{
  "n_layer": 15,
  "d_model": 224,
  "n_head": 4,
  "n_kv_head": 2,
  "head_dim": 64,
  "d_mlp": 896,
  "vocab_size": 4096,
  "activation": "swiglu",
  "norm": "rmsnorm",
  "norm_place": "pre",
  "norm_eps": 1e-06,
  "positions": "rope",
  "rope_base": 5620.0,
  "rope_fraction": 1.0,
  "qk_norm": true,
  "attn_scale": 0.125,
  "bias": "all",
  "tie_embeddings": false,
  "parallel_block": false,
  "init": "trunc",
  "init_std_qkv": 0.0303,
  "init_std_o": 0.00518,
  "init_std_up": 0.0303,
  "init_std_down": 0.00277,
  "optimizer": "soap_variant",
  "lr": 0.00598,
  "lr_mult_qkv": 0.5,
  "beta1": 0.95,
  "beta2": 0.99,
  "lr_head": 0.0081,
  "warmup_steps": 38,
  "schedule": "wsd",
  "decay_fraction": 0.672,
  "decay_shape": "pow",
  "final_lr_fraction": 0.1,
  "batch_tokens": 65536,
  "seq_len": 512,
  "doc_mask": true,
  "train_tokens": 199000000,
  "steps": 3037,
  "dataset": "wikipedia_en"
}
Each number is 128 + 24 x the weight over the matrix's rms, rounded and kept within 0 to 255. Layers, rows and columns count from 0.

# layer 4 attention query, 256x224, rms 0.0547, rows 132-151,195-215, columns 112-223
[[136 124 101 125 139 120 128 124 116 133 133 133 118 148 136 136 149 119 129 147  84 119 166 145 157 105 127 121 150 164 136  99 143 118 152 149 134 110 125 132 132 127 153 146 129 123 136 149 155 110  89 133 116 139 139  90 119 121 132 120 118 120 143 121 136 135 162 113 119 130 175 123 163  87 130 136  99 115 136 165  99 134 106 125 137 143  99 135  96 128 158  75 148 128 141 134 105 162 134 124 121 133 145 116 118 116 140 134 153  85 105 113]
 [ 70 120 121 142 108  81 140 114  91 122 135 158  93 125 107 113 125 178  89 135  93 110 144 139  85 120 120 129  88 131 139 153 113 136  87 127 111 137 160 182  88 163 134 110 107 121 142  98 147  89 133 106 130 124 124 126 134  91  66 130  98 151 116 106 128 145 116 108 125 103  94 111 105 161 166 143  92 159 165 131 140 141 129 166 146 127 110 113  99 124 151 100 109 147 126 103 153 151 119 131 158 165 140 141 133  96 122 116 141  87 124 151]
 [ 95 153 102 141 120 123 142 116  99  71 108 141 129 144  88 114 102 125 158 116 148 120 167 105 144 162 143  86 134 177 135 130 118 136 103 144 134 124 115 125 109 142 108 116 125 134 124 161 105 147 116 116 167  97 133 113 111 173 137 132 135 130 145  73 127 165 141 142 127 108 133 108 131 138  76 146 139 141 109 165  66 166 170 131 136 140 123 114 134 138 129 150 159 130 149 129 124 115 163 133 142 112 170 151 155 144 109 136 155 153 161 146]
 [158 109 106 136 132 131 109 131 136 120 100 103 141 164 121 117 121 154 132 114 216 142 146 100 128 137 147 103 143 124 135 132 119 118 157 150 129 142 125 125 154 130 129 110 110 163 107 144  96 117  98 130 131  93 110 131  99 125 136 168 109 114 109 136 116 163 142 136 126 122 149 129 157 124 127 129  95 132 115 144 121 117 147 113 119 123 114 111 173 116 164 161 101 145 107 122 110 134 136 135 131 140 171 151 132 144 125 105  89 140 134 132]
 [105 141 145 133 127  98 120 130 114 127  91 152 131 125 137  98 111 128 140 120 184 160 118 153  98 161 141 115 125  95 120 152 100 151 122 100 162 149 124 116 122 125 146 106 118 141 106 144  99 134 146 115 137  84 111 148 132 152 104  92 136 126 131 129 113 116 102 133  78 115 133 119 103 134 150 107 143 156 124 133 115 139 145 120 109 141 117 139 123 105 120 133 148 151 189 149 116  83 135 118 105 167 114 140 117 107 106 142 113 113 125 120]
 [111  86  90  98 141 184 136 166 127 107 118 151 153 139 126 131 130 108 131 162 118 141 127  35 115 149 144 133 166 147 141 124 131 100 119 125 134 108  92 110 132 160 161  76 159 129 103 118 151 113 102 124 135 138 147 133 145 116 152 128 138 118  97 110 108 158 136 159 140 155 130  99 129 156 102  96 130 102 164 144 155 131 117 143 108 151 121 148 110 176 135 122 105  93 145 139 114  81  92 147 102  73 127 138 146 137 153  47 121  89 141 104]
 [130 132 118 128 159 110 113 124 107 100 113 104 158 114 168 131 115  71 127 122 133 141 100 147 104 115 127 137 151 123 158 104 130 105 110 153 109 124 113 119 111 149 131 135 136 141 127 132 115 130 142 131  97 117 131 124 128 120  99 141 109 143 127 138 108 159 124 162 152 125 143 150 121  95 170 124 173 104 182 146 106 114 107 162 118  64 117 128 122 138 114 120 121 154 135 150  96  88 104 118 105 146 131 127 103  95  71  91 124 131 115 137]
 [ 89 108 115 126 117 178 137 129 130 131 149 116 125 107 114 129 118 117  80 120 105 133 135  84 147 176 126 154 132 133  82 134 123 124 187 131 108 105 158 146 109 136  94 126 112 131 104 157 136 120 122 145 100 171 139 162 120  97 131 124 129 139 127 156 143 129 118  82 116 161 147 131  86 119 116 135 106 135 141 144  99 143 138 159 140 131 128 144 135 119 129 143 117 124 123  88  99  97 121 130 162 167 116  99  95 105 147 138 121  96 141 117]
 [161 120 160 134 107 143 147 123 148 134 133 115 112 140  95 129  94 117  83 149 113 103 108  84 130 151 177 151 150 113 145  91  89 104 112  99 124 108 177 145 106 134 157 111  64  96 133 100 139 144 123 111 140 108 131 188  99 117 149 122 141 179 126 131 133 132 120  84 127 123 116 151  80 139 134 127 186 136 124 105 115 113 136 128  97 162 141 109 111 136  79  74 180 119 139 155 111 131  79  93  97 136 133  91 107 123 138 125 124 116 120 130]
 [117 130  97 130 142 134 133 102 121 122 112  94 138 112  89 186  89 145 130  88 124 121 167 107 154 123 127  82 140 142 121 125 113 139 127 118 130 120 127  79 152 166 144 163 116 104 103 133 139 155 126 150 154 119 126 124  78 103 139 157  81  83 131 135 103 159 208  97 131 119 104 103 116 148 111 118 105 119 158 108 166 117 141 131 115  86 150  83 151 110 140 110 132 105 135 166 139 149 130  97 111 144 144 116 137 143 128 144  75 106 160 141]
 [135 149 105 130 125 135 121 125 154 116 160 121 122 147 147 136 101 200 106 145 134 156  86 191 122  86 105 148  97 121  88 109 149 152 152 121 134 138 122 121 106 141 114 134 145  98 103 148 122 127 108 105  95 164 138 126 103 172 123  88 159 113 113 125 179 140 119 135 173 131 149 194 145 142 115 169 183 130 109 130 112 125 151 126 152  97 135 151 153 172 134 142  88 147  92 111 139 135  91 143 114 106 138 149 131  90 141 152 177 129 120 102]
 [128 122 125 174 135 158 121 127 107 177 169  78 142 150 119 132 138 109 122 170 166 147 106  99 145 111 128 117  99 128 130 126 145 112  78 127 153 140 117 131 122 138 143 134  81 135 147 109 123 149 153 155 134  88 105 151 137 102  99 129  89 123 136 129 132  97 123 143 180 143 121 118 143 130 110 139 111 130 126 144 145 124 138 108  91 168 134  83 153 147 141 136 130 141 178 129 119 157 103 132 117 107 123 115 140 101 112 121 149 116 112 114]
 [111 127 117  97 158 132 119 154 118  73 144 126  72  88 120 113 209 125 152 119 105 161 128 144 139 111 108 135 153  91 118 115 146 137  96 137 119 132 158 157 108 135 128 126 191 123 145 134 143  83 106 116 145 119 132 140 105 124 116 157  68 133 193 143 104 166 141  97 131 163 130 116 137 138 165 136 118 132 142 125 128 113 146 100 154 146 114 109 118  71 126 135 118 122 118 122 101 163  80 133 150 134 171 134 132 139 123 151 113 109 144 117]
 [134 130 141 141 125  95 129 137 131  99 148 113 108 158 146 113 148 158 122  99 136 104 132 147 152  87 129 125 134  92 122 102 122 141 140 139 123  88 120 101 131 126 131 156 147 148 102 123 100 134 130  99 162 107 103 187 114 122 146 153 130 107 115  92 157 138 137 121 101 169 124  93 151 104 124 102 157 143 129 108 151 142 124 120 118 132 111  82 139 151 124 117 124 107 116 131 157 144 132 135 152  86  97 164 172 115 119 145 155  94 136 157]
 [143 117 119  96 182 120 124 119 155 145 140 115 108  40 115 134 120 105 117 103 185 151  80 133 144 121 136 118 143 103 130 176 169 173 131 105 157 110  93 136 116  78 116 139 135 118  97 104  93 138 130 166  80 154  86 134 134 139  72 143 155 140 168 127 145 150 149 109 169 162 119 131 136 122 183 163 127 123 135  98 120  97 147 118 147  97  92 138 124  82 134 127 127 168 128 125 177 115 162 126 103 108 117 125 127  62 145 123 133 132  82 132]
 [128 156  91 120 124 134 151 143 129 117 145 113 121  94 109 131 153 145 100 108 120 134 109 105 122 135 116 194 126 128 149 106 121 128 141  79 156 127 130 118 121 135 175 125 134 144 115 125  74 104 114 111 161 125 138 120 142 140 142 139 118 130 131 147 151 117 156 124 144 118 112 113 115 147 106 105 102 120  99 116 105 166 121 127 135 143 117  80 109 166 100 115 146 110 136 115 182  99 118 123 132  76 109 134 116 156 138 137 113 149 150 126]
 [102 125 166 101 159  83 131  99 148 109 115 132 179 154  94 122 132  99 116 129 162  85 127 130 111 140 149 145 148 141 112  77 109  76 138 111 100 116 117  98 111 188 113  79 119 130 158  88 165 130 151  99 135  95 147 176 142 121 159 125 150 137 115 117 106 126 129 134 156 142 110  98 101 146 103 119 112 118 132 106 152 114 156 123 141 126 153 166 160 168 119 147 119  93 150 144 120 144 102 120 117 135 103 124 117 168 136 106 143 164 149 117]
 [174 153 158 146 122 107 137  82 133 126 154 113 131 115 112 151 138 129  82 127 152  79 162  96  92 104 133 161 153 115 146 122 109  72 134  91 137 154 177  70 134 165 156 161 114 183 133 110 135 125 127 146 136 140 135 130  93 117 175 118 146 144 104 121 129 139 125 115 140 132 131 122 145 119 121 123 154 103 142 123 124 138 113 167 144 147 121 137 145  87 184 121 146 122 136 113 148 158 111 135 159 125 178 132 119  87 104 154 129 202 152  96]
 [157 133  86 144 139 158 135 132 129 145  92 129 103 178 132  99 121 138 142 105 109  92 138 124 151 113 113 127 156 124  99 123 115 147 134 163  90 105 128 121 186 115  83 124  97 166 111 138 142 123  91 111 129  98 159 164 107 136 123 149 139  96  93 159 110 121 120  79  99 104 135 155 161 142  86 122 101 120 117 111 118 139  97 129 169  85 141 151 153 116 117 128 100 153  79 170 118 119 134 167 114 141 175 132 131 131 146 133 105 155 142  96]
 [111 141 106 140 118 120 101 127 140 119 152 154 149 105  92 139 156  74 126 159  52 120 147 142 147 177  86 114 129 112 100 118 118 129 191 148 111 182 130 138 129 126 115 123 143 123 154 131 136 149 124 160 121  93 152 119 116 137 145 145 122 115 134 119 146 142 120 118 137 143 101 146 153 120  90 118 108 122 101 135 110 109 148 129 118 142 146 158 122 166 140 110 118  99  89 128 102 141 137 114  85 166  78 140 164 122 130 165  71 164 108 139]
 [ 92 137 118 118 158 167 160 145 114 130 102 111 133 118 100 143  97 108 131 140 109 134 136 140  86 125 122 134 150 109 131 134  76 153 164 156 102 120 122 106  87 118 127 116 115 126  96 113 109  88 138 138  99 138 134 128 142 117 131 100 146 120  98 121  83 116 150 102 120 122 165 123 142 114 126 111 104 117 102 129 135 127 128 137 125 165 142 181 127 113 110 106 125 137 114 117 149 131 174 142 135 128  98 129 111 106 149 116 111 156  95 107]
 [101 133 144 113 109 103 141 156 117 132 140 162 116 118 181 155 129 127  93 146 135 131 171 123  96 148 111 145 131 120  94  84 105 126 170 123 149 109 139 116 159 138 147 146 182 122 117 127 106 133 128 110 124 159 164 124 121 115 169 105 165 141 171 162 136 142 107 119 105 118 112 115 136 148 133 156 140 121 127 156 131 116 166 161 103 154 126 114 129 139 116 136 107 126 135 102 138 103 132  91 148 157 154 127 116 120 112 127 105 133 121 127]
 [ 95 136 110 154 143 156 112 118 132 146 166 100  99 153 165 139 119 159 120 118  76 177 161 171  93 124 119 103 117 132 112  61 150 101 118 125 152 115 107 116 141 111 118 151 143 145 106 158 132 105 127 126 126 147 101 143 106 155 155 124 124 157 133 128 169  97 151 122 142 190  97 177 105 138 155 106 113 105  85 136  82  92 124 106  76 138 154 142 103  89 114 136 158 140 130 147 125 130 132 108  97 145 148 141 137 130 170 115 157 105  93 138]
 [ 87 122 137 137 156 147 150 120 103 142 102  98 115 190 149 133 109 129 174 128 127 113 133 119 153 136 152 109 159 146  98 143 146 128 114 146 144 130 128 167 134 154 128 180 146 161 120 144 104 115 128 132 142 167 134 109 128 110 132 135 112 170  99 124 141 177 147  93 128 141 100 106 179 132 146 121 128 129 146 163 159 174 131 123 130 174 140 156 155 128 152 104 165  93 144 162 173 121 134 124 132 136 120 141 119 142 132  93 112 124 121 125]
 [114 136 115  94 129 140  97 167  99 140 156 131 117 160 130 131 124 139 124 119 147 127 127 154 103 137 158 121 114 114 118 157 134 143 101 133 169 163 122 150 121 115 136 138 119 170 131 111 132 132 140 119 104 159 146 113 138 110 113 105 140 105 114 146 154 147 198 137 167 165 103 133  92 129 144 115 164 111 152 109 107 139 158 142 113 107 144 107 105 128 142 147 112 165  89  95 126 150 122  82 131 118 126 130 137 143 139 126 138 158 148 124]
 [130 121 134 153  91 134 134  97  99 140 113  77 115 133  95 153 124 122 126 108 132 146  86 143 127 150 142 118 130 142 119 120 131 155 153 113 109 120 126 141 114 125 115 131 123 131 138 151 110 133 141  93 143 150 106 142 105  95  74 110 107 133 134 119 143 106  97 159 149 101 132 110 111 133 142 119 119 162 106 144 126 140 131 127 158  90  94 116 140 124 160 108 160 108 139 121 134  86 172 103 173 132 153 142 113 117 116 125 123 101 106 113]
 [155  75 134 124 130 121 138 152 159 109 120 149 115  92 129 100  47 139 142 124 106 109 140 116 123 116 109 102 125 114 114  71 160 146  94 148 141  80 134  96  98 138 162 114 156 158 154 165 140 113  99 158 102 150 131 143 103 134 129 116 108 152 145 142 128 119 147 140 113  94 142 113 117 142 131 101 124 110 157 154 124 104  79 112 161 128 125 116  92 139 130 150 136  97 131 127 110 127 139 119 141 134 131 149 107 130 105 165 112 143 139 128]
 [117 163 144 130 103 123 150 112  93 124 138 121 102  90 128 154 137 116 141  97 148  85 104 152 127 107 117  75  96 143  97 158 162 155 106 101 122 154 129 124 110 139 112 137 135 114 119 113 130 109  72  84 167 126 147 166 126 141 130 167 120 154 127 166 124 144 142  98 124  52 110 137 155 127 173 165 112 142 119 158 117 135 149 191 100 115 116 117 148 101  95 142  98 143 153 102  99 117 124  86 175 170 142 149 132 163 145 123 111 140 118 132]
 [173 110 148 130 129  95 111 130 134 141 105 122 128 122 145  87 122 151 110 128 123 145 146 132 129 128 149  87 110 161  69 117 117 136 129 124  95 149 165 116  78 120 112  88 165 149  92 141 142 100 142 130 103 135 124 105 213 106 135 128 144 164 165 125 112 131 172 109  82 168 174 122  99 116  96 160 106 155 170 144 127 117 105 114  85 121  73 105 139 107  99 144 135 107 110 122 202  78 168 135 113 133  99 125 162 162 148 108 127 156 134 181]
 [101 119 110 122 111 129 153 141 134 101  70 121 128 142  92 150 121 122 122 147 130 145 138 127 132 117 100 113 109 110 151 130 119 162 146 133  90 132 138 121 132 125  94 119 148 139 181 130 144 109 127 136 108 130 129 110 126  98  79 167 135  98 125 121 121 126 123 129 143 104 111 100 119 164 173 115 106 128 138 121 121 137 188 154 147 131 102 144 147 126 135  86 155 116 149  93 134 132 156 105 114 123 125 113  71 169 118 128 113 135 155 147]
 [103 153 145 122 147 115 147 118 168  89 125 163 113 133 111 153 141 159 159 166 101 144 120 127 112  82 132 113 124 158 161  94 114 104 167 133 161 145 107 102 148 132 103 110 147 111 105 107 154 128 140  95 146 130 180 125 111 146 139 159 168 119 101  50 120 165 160 103 109 113 125 179 159 139 145  75 125 116 125 142  72 149 132  75 152 139 155 106 168 106 155 135 124 123 152 103 123 116 135 106 162 121 132 132  90 112 116 122 114  96 151  92]
 [130 103 119 130 111 140 129  98 157 118 136 114 170 124 151 157 177 134 131 156 150 120  95 135 154 148 153 139 156 125 150 136 125 155 121 136 118 117 116  93 123 130 137 107 110 146 141 108  84 115 133 164 151 139  87 137 155 141 114 143 155 119 154 161 114 175 131 120 111 113 135 131 106  98 170 147  88 175 138 159 169 117 137 134 141 142 106  92 100 124  99 111  98 146 126 126 118 132 110 110 126 155 130 113 134 138 112  63 123 126 168 123]
 [141 146 113  94 196  72 119 158 117 169 126 152  96 130 145 138 138 110 162 116  74  93 120  97 152 125 133 127 111  96 121 137 123 169 140 137 186 155  99 113 131 111  63 110 166 101 184  75 112 144 133 160 149 143 130 154 143 131 150 111 140 153 135 115 143  80  96 169 137 143 130 127  80  99 125  87 102 156 144 115  88 147  67 168 125 180 121 107 141 142 136 137 103 115 115 137 132 198 179 116 135 126 153 148 141 179 118 138 159 127 106 138]
 [130 140 116 121 113 156 130 113 145 146 106 170  93 136 147 186 133 117 127 113 136 128 103  83 147 170 155 152 122 117 127 113 114 119 100 170 132 162 117 155  65 135 107 138 117 151 121 135 105  90 109 118 108 121 112 112 148 155 151 126 136 107 115 103  88 155 171 118 111 152 138 171 153 160 131  96 139 103 157 126 106 136 160 104 111 163 119 132 116 126 145 124 116 140 101 145 148 112 105 109  98 118 137 164 153 112 140 152  94 124  80  99]
 [157 129 123 176 116 136 130 148 128 137 126 126  97 107 138 173 110 121 166 125 141  90  98 122 128  98 133 143 131 140 142 141 115 145 135 124 141 119 100  81 130 149 153  92 170  84 129 111 131  72 104 101 149 113 139 104  83 130 121 107  82 150 107 127 123 174 129  90 110 153 124 182 140 161 129 112  83 118 139  89 127 123 114 129  97 144 123 106  90 140 124 116 131 109 105 131 122 157 143 114 104 136 158 120 126 135 143 138 126 128 123 116]
 [124 136  90 153 111 128 131 124 118 116 110 142 112 132  89 134 110 134 165 147 157 135 148 152 120 160 137 134  85 104 134 115 100 148 147 109 119 153 121 166 137 128 159 123 110 151 119 120 110 126 151 113 113 111 157 129  86 142 113 185 141 115 110 157 151 131 126 123 118 170 136 136 127 137 113 118 100 138 117 112 106 129  95 156 116 148 106 160 126 119 139  93 135 124  71 120 142  97 110 133 143 130 148 151 109 135 120 109  90 158  94 147]
 [128 127 115  95 155 143 103 153 141 118 109 139 150 158  72 128 126 155 113 125 136 125 128  88 175 126  99 130  98 139 103 119 120 153 117 100 122 119  93 118 103 158 111 146  89 152  98 176  93 121 150 113 160 122 139 107 146 175 135  64 107 121 155 137 118 136 138 133 118 100  98 124 120 108 126 145 133 101 111 112 156 138 173  96 183 115 119  92 106 149 101 122 137 104 143 168 109  91  96 126 131 126 171 123 124 138 140 126 137  72 129 130]
 [158  94 114 128  98 138 131 173 138 119 144 142 137 111 181 168 148 105 102 146 125 114 141 178 162 136  84 145 100 118 156 137 110 192 125 122 126  87 137 129 121  95  69 115 129 135 146 123 134 136 168 139 121 126 119 106  96 139  65 120 112 147  87 115  91 123 113 134 126  94 162 118 115  67 122 146 114  94 107 108 157 139  95 167 113 152 139  92 150  99  78 122 123 156 129 127 171 123 179  95 177 139 122 170 108  93 138 109 113 153 121 107]
 [182 121 174  88 105 103 138 118  77 140 158  88 136  75 169 139 129 145 104 147 124 148 128 120  59 117 101  99 118 115 174  82  42 126 161 128 112  96 119 132 141 110 135 154 120 125 109 119 116 162 137 153 138 156 164 162 140  77 147 160 107 116 135 111 145 139  88 108 115  95 131 147  85 158 119  54 144 131 130 162 155  92  86 117 134 111  96 140 165 172 140 129  89  93 157 120 114 135 165 134 109 110 133 108 108 146 127 145 113 104 110 128]
 [166 141 176 141 134 109 116 148 127 102 202 110 117 132 140 130 121 162 145 135 113 111  82 115 102 135 106 114 168 147  69 147 110 146 145 135 123 155 113 136 114 145 113 100 114 138 151 113 141 170 185 128 105 154 110 189 149 161 136 116 133 160 131 102 110 142  97 103 124 178 128  82 113 138 149 106 134 141 158 109  80 127 135 121 150 156 159 135 107 168  88 167 169  61 143 103 130 118 111 135  98 135 112 106 114 118 158  99 142 117 143 135]
 [144 123 126 104 163 173 127 143 114 129 126 106 120 148 144 126 130 134 139 133 112  98 132 136 140 112 119 172  91 193 154 137 138 165 154 156 145 156 137 122 132 126 142 122 121 129 158 107 119 104 100 154 160 137 119 108 114 134 105 111 104  88  97 131 128 160 149  95 145  86 113  95 104 129 116 144 101 119 125 108 137 167 155 129 129  98 167 129 109 142  98 115 131 136 136 156 117 106  98  93 108 127 119  85 136 134 131 107 132 118  77 127]]
# layer 4 attention key, 128x224, rms 0.0523, rows 67-87, columns 112-223
[[158 106 151 120 140 117 107 128 167 124 143 114 114 138 158 126 150 157 110 147 104 199 123  82 147 118 154 124 178 131 117 132 130  85  52 130 144 145 163 151 158 170 123 134 137 152 104 113 138 126  71 139 139 151 119 140 105 177  95 104 117 100 115 117 134 101 109 126 134 133 142 101 119 109 152 107 136  99 154 148 141 100 153 101 140 101 106 144 117 120 100 122 131 144 102 136 145 132  94 136 136 129 123 126 144 142 147 138  94 109 165 113]
 [136  90  95 105 114 134 108 120 186  74  87  98 122 109  98 161 142 124 163 166 102 106 164 156 151 128 123 141  96 125  98 139 129 114  96 118 113 178 123 153 152 136  96 143 109 103 135 135 149 149 201 169 136 108 111 119 136 162 124 114 120 155 158 108 145 153 108 108 155 155 148 134 118 158  90 135 114 126 137 128 155 139 136 136 158 131 121 129 121 113 122 142 126  97 124 141 134 157 122 114  89 132 119 100 118 141 139 126 109 100 146 129]
 [175 141 133 157 152 158 142 134 142 169 131 133 118 101 125 136 167 120 147 132 113 130  86 117 175 153 130 124 160  87 119 106 135 125 139 113  85 168 129 122 109 119 136 122 118  90 107 140 114 142 105 162 128 109 116 161 107 153 136 159  96  81 152 154 118 143 101 121 129 124 136 114 130  97  93 120  83 114 127 109 136 146 120 117 158 144  86 148 141 124 119 172 127 134 117 129 156 119 175 145 158  61 127 129 128 106 100 122 123 123 146  97]
 [142 100 120 168 127 122 140 116 163 153 136 126  95 143 153 175 193 130 122 104 150  90 127 137 105 122  87 155 153 121 121 164 118  72 123 159 126 129 141 113 124 160 100 172 164  94 174  90 149 141 114 122 107 139 124 110 136 149 112 124  98 130 106 135 141 105 176 105 130 122 111 173 131 144 158 112 172 132 136 126 126 161  98 162 128 153 115  82 119  86 127 149 105 169  95 129 123 138 105 135 140 122 129 112 109 155 114 129 122 125 134 131]
 [143 109  97 137 121 126 135 116 130 104 122 139  95 121 113  97 163 133 156 143 100 146 110 125 122 123 136 137 126 109 162 128 140 122 158 124  65 125 173 114 128  88 135 121 168  88 140 150 142 120 156 131 139 131 135 161 114 117 117 114 153 136 122 111 105  98 160 114 143 134 129 158 137 118 131 161 105 128 117 103 108 125 111  96 140 127 107 166 114 121  83 111 175 100 135 160 135 173 103 123 100 119 132 103 109 111  98 160 137 140  58 165]
 [146 101 112  93 186 129 149 129 151 100 159 133 151 137 104 139 108 140  84 148 130 116 114 124 143 124 119 119 106 140 138 118 127 142 128 157 120 135 162 117 150 171 109 166 133 107 120 202 170 128 154  95 142 136  89 122  98 140 157  83 129 138 135 132 142 144 104 160 100 172 102 167 128  94 107 160 136 119 111 163 156 126 134 134 121 103 167 105 144 108 103 151 123 129 138 112 136 105 147 139 125 152 146 132  95 167 154 106  93 189 109 122]
 [184 135 101 142 110 118 162 109 127  96 142 110 102 148 117 118 147 114 115 131 147 134 151 141 132 127 137  92 157 148 145 152 109 132 154 116 146 152  94 140 129 141 136 135 114 150 109  89 100 146 120 176 115  94 101 151 181 139 148 145 131 123  94  85 138 137 116 110 131 146 115 120 140 151 127 127  95  97 162 145  87 160 122 124 137 120  98  90 141 146  72 139 136 152 142 133 149 105 121 158 149 177 125 122 137 102 144 218 128 167 115  84]
 [170 147 113 150  93 122 139 132 108 132 106  82 137  90 110 149  77 136 150 104 145 118 189 111 174 161 132 132 131 147 144 119  91 143 113  91 107 102 162 144 162 116 156 173 158 113  93 111 119 162 166 150  98 107 143 140 152 121  74 145  93 141 102 106 145 163 146 132 137 102 131 140 107 159 147  90 137 133 154  98 108 148 116 108  88 150 158 123 121 154 132 165 156 149  99  63 116 153 162 160 157 114 124 123 133  96 126 113 124 121 116 121]
 [118 145 180 154 151  71 112 105 150 169 173 172 140 117 166 157 111 129 126 145 150 106 159 116 126 103 132 118 124  97 171 156 102 150 117 113 142 112 179 143 143 171  96 132 111 134 121 114 146 158 127 120  93  88 127 166 148 174 118 133  82 126  88 107 104 120 133 110 124 147 113 149 120 139 110 128 154 137  69 129  94 154 143 126 142 130 148 118 159  87 117 135 135 121  97 151 119 121 158 157 143 134 125 164 142  65 139 107 110 122 127 101]
 [120 135 136 140 129  66 123 132 148  84 101 126 120 150 118 130 144 136 165  71 129 129 138 145  98  90 150 123 138 118 129 116 158 103 133 118 152 128 116 144 118 153 111 147 124  87 129 130 147 120 145 140 113 143 100 119 163 160 119 136 118 154 113 122 108 116 106 120 125 139  83 174  83  90 111 185  83 125 124 138 169 137 141 151 121  95  96 127 100 146 123 108 131 135 105 123 120 134 152 148 138 120 177 115 116 113 132 134 121 133 109 150]
 [157 133 107 140 110 138 151 161 148 143  63 115 155 124 144 141 115 164 132 138 108 124 135 133 137 156  92 116 158  95  97 132 133 104 113 123 116  94 187 131 156 105 130 116 100 163 140 144 132 132 130 117  91 125 115  97 127 158 131 114 160 181 167 174  97  80 134 122 137 114 147 137 129 115 101 114 135 101 164 140 142 133 151 131 108 156 125 143 167  97 135 146 114 109 141 134  92 138 113 123 134 129 172 127 161 151 108 138 150 147 149 109]
 [113 143 121 133 134 127  91 118  89 124 163 118 127 163 131  99 170 118 134  92 148 158 125  88 153 165  90 166 132 106 138 123 132 106  80  80 141 154 139 138 168  85 136 107 149 149 132 110 182 126 107 114 159 127 146 119 137  80 129 165 129 128 136 134 121 112 125  87 144 133 114  85 167 121 115 137  65 148 117  99 151 104 138 102 144 115 128 127 102 145 124 142 120 104 146 169  95 159 151 121 142 153 142 131 147 114 109 159 160 159  88 117]
 [104 151 152 154  89 141 160 123 103  93 109  91 101 140 118 122 159 123  92  71 138 121 126 127 131 140 118 125 113 131 160 152 103 138 166 121 125 111 137 140 119 106 137 127 108  94 133 137 140 112 162 167 121 157 140 104 163 101 111 125 179 186 144 138  99 122 129 118 104 168 131  92 170 111 151 113 122 130 156 105 100 142  97 104 152 123 138  85 104 128 107 118 160 122 102 107  90  94  91 152 105 145  77 108  88 149 142  96 110 124 158 118]
 [149 117 115 153 126 125 132  92 115 147  95  97 141 143 106 126 118 133 112 162 115 152 163 129 125 107 130 124 152 136 104 128 144 103 141 112 156 107 151 146 151 106 133 143 104 149 124 122 150 140 173 111 119 165 124 133 139 116 132 114 131 133 108  87 158  95 121 136 109 113 101 137 128 160 124 158 171 164 129 144 135 120 117 133 119 160 126 177 106 188 121  72 129 153 112 130 109  79 135 110 128 110  81  88  64 143 146 139 131 110 118 111]
 [111 148 136  87 143 157 102  94 108 153 157 128 136 103 152 105 154 111 128 104 158 160 104 137  95 105 145 137  93  78 121  87 122 140  82 140 125 181 125 157 123 128 116 123  91 129 101 117 142 142 135 138 126 170 157 110 132 108 159  97 115 109 108 143 146 110 155 123 161 144 110 116 130 109 136 102  74 152 150 134 129 146 139 102 157 159 102  81 113 124 139 138 127 104 114 122 109 132  55 153  84 121 146  97  89  90 132 155 130 111 117 150]
 [140  90 143 120 115  98 124 126 101 135  79 158 121 154 122 142 151 148 137 151 103 123 120 107 131 110 121 135 144 109 123 135 126 162 116 129  90  99 177 135 111 142 154 143 115 157 123 150 150 123  91 122 112 132  95 159 184 153 148 138 148  86 124 140 196 129 149 156 117  97 115 124 109 139  90 141 124 159 134 172 107  96 150 160 136 129  95 111 108 104 150 117 118 101 133 114  75 152 127 118 176 108 133 156 115 114 126 103 127 114  95 123]
 [164 136 163 161 118 125 134 114 100 154 135 159 167 135  97 126 119 140 112 170 104 130 134 140 104 123 110 133 127 158  99 129 136 141 195 113 118 139 157  72 142 117 103 122 107 139  95 141 135 148  82 120  98 105 145 154 126 151  91 121  84 118 119 137  83 104 110 128 101 167 104 132 164 171  98 108 183 115 157 177 152 129 115 120 158  97  86 134 134 149 170 131 186 142 119 166 129 125 114 124 186 169 153 127 112 132 140  36 110 154 107  82]
 [ 91 106  97 160 133 133 158 150 138  82 130 145 149  80 121 110 151 123 141 108 144 119 129 165 152  97 138 123 123 145 116 110 124 120 106  88 123 170 170  79 169 125 132 187 128 170 164 148 104 106 136 133 113 142 160 155 153 129 150 174 177 108  91 101 142 105 148 136 144 105 110 138 119 108 119  98 126 155 112 140 103 110 122 121  89 133 117 121 127 141 101  86 147 133  86 134 133 140  70 147 109 156 110 119 176  85 123 159 141 167  89 133]
 [106  99 118 151  95 117 148 126 107 118 120 140 154 154 117 121 170 125 136 136 118 145 163 154 116 182 183 104 100 169 133 132 132 129 131 138 131 121 119 107 140 140 121  96  75 140 124  92 135 100 135 120 135  93 155 126 129 116 125 100 121 132 147 111 120 144 146 142 114 111 132 126  99 140 102 175 137 106 114 141 126 162 138 125 187 123 139 149 133 159 144 175 152 117 106 180 116 117 140 138 104 127 141 104 133 105 115 146 143 106 123 173]
 [138 107 131 150 131 139 128 104 127 181 133 136 157 119 140 173 141 109  85 156 106  90 124 115 135 148  92 108 172 100 150 159 151 106 161 143 162 135 178 123 128 101 131 127 141 142 103 154  89 193 125 151 193 123 126  89 114 172 124  92 139  91 142 159 115 116 119 125 126 121 112 137 124 141 137 159 157 116 117 161 108 106 153 142 110 125 157 107 178 142 117 141 112 104 129 125 139 155  90 140 162 118  89 110 118 127 114  70 110 165 140 106]
 [ 91 123 129 135 115 134 149 135 112 139 155  98 137 123 140  78 111 111 141 101 148 133 124 135  82 158 147 139  90 155 137 147 170  87 148 122 134 137 111 171 149 128 132 113 120 105 138 149 150 118 136  89 118 118 115 149 161 102 154 157 156 128 133 132 119  71 113 116  93 131 119 103 153 139 161 104 125 116 124 145 118  94  80 163 105 154 171 182 123 159 141 127 157 126 130 151 135 154 144 176 123  95 142 153 113 178 131 118 166 144 145 121]]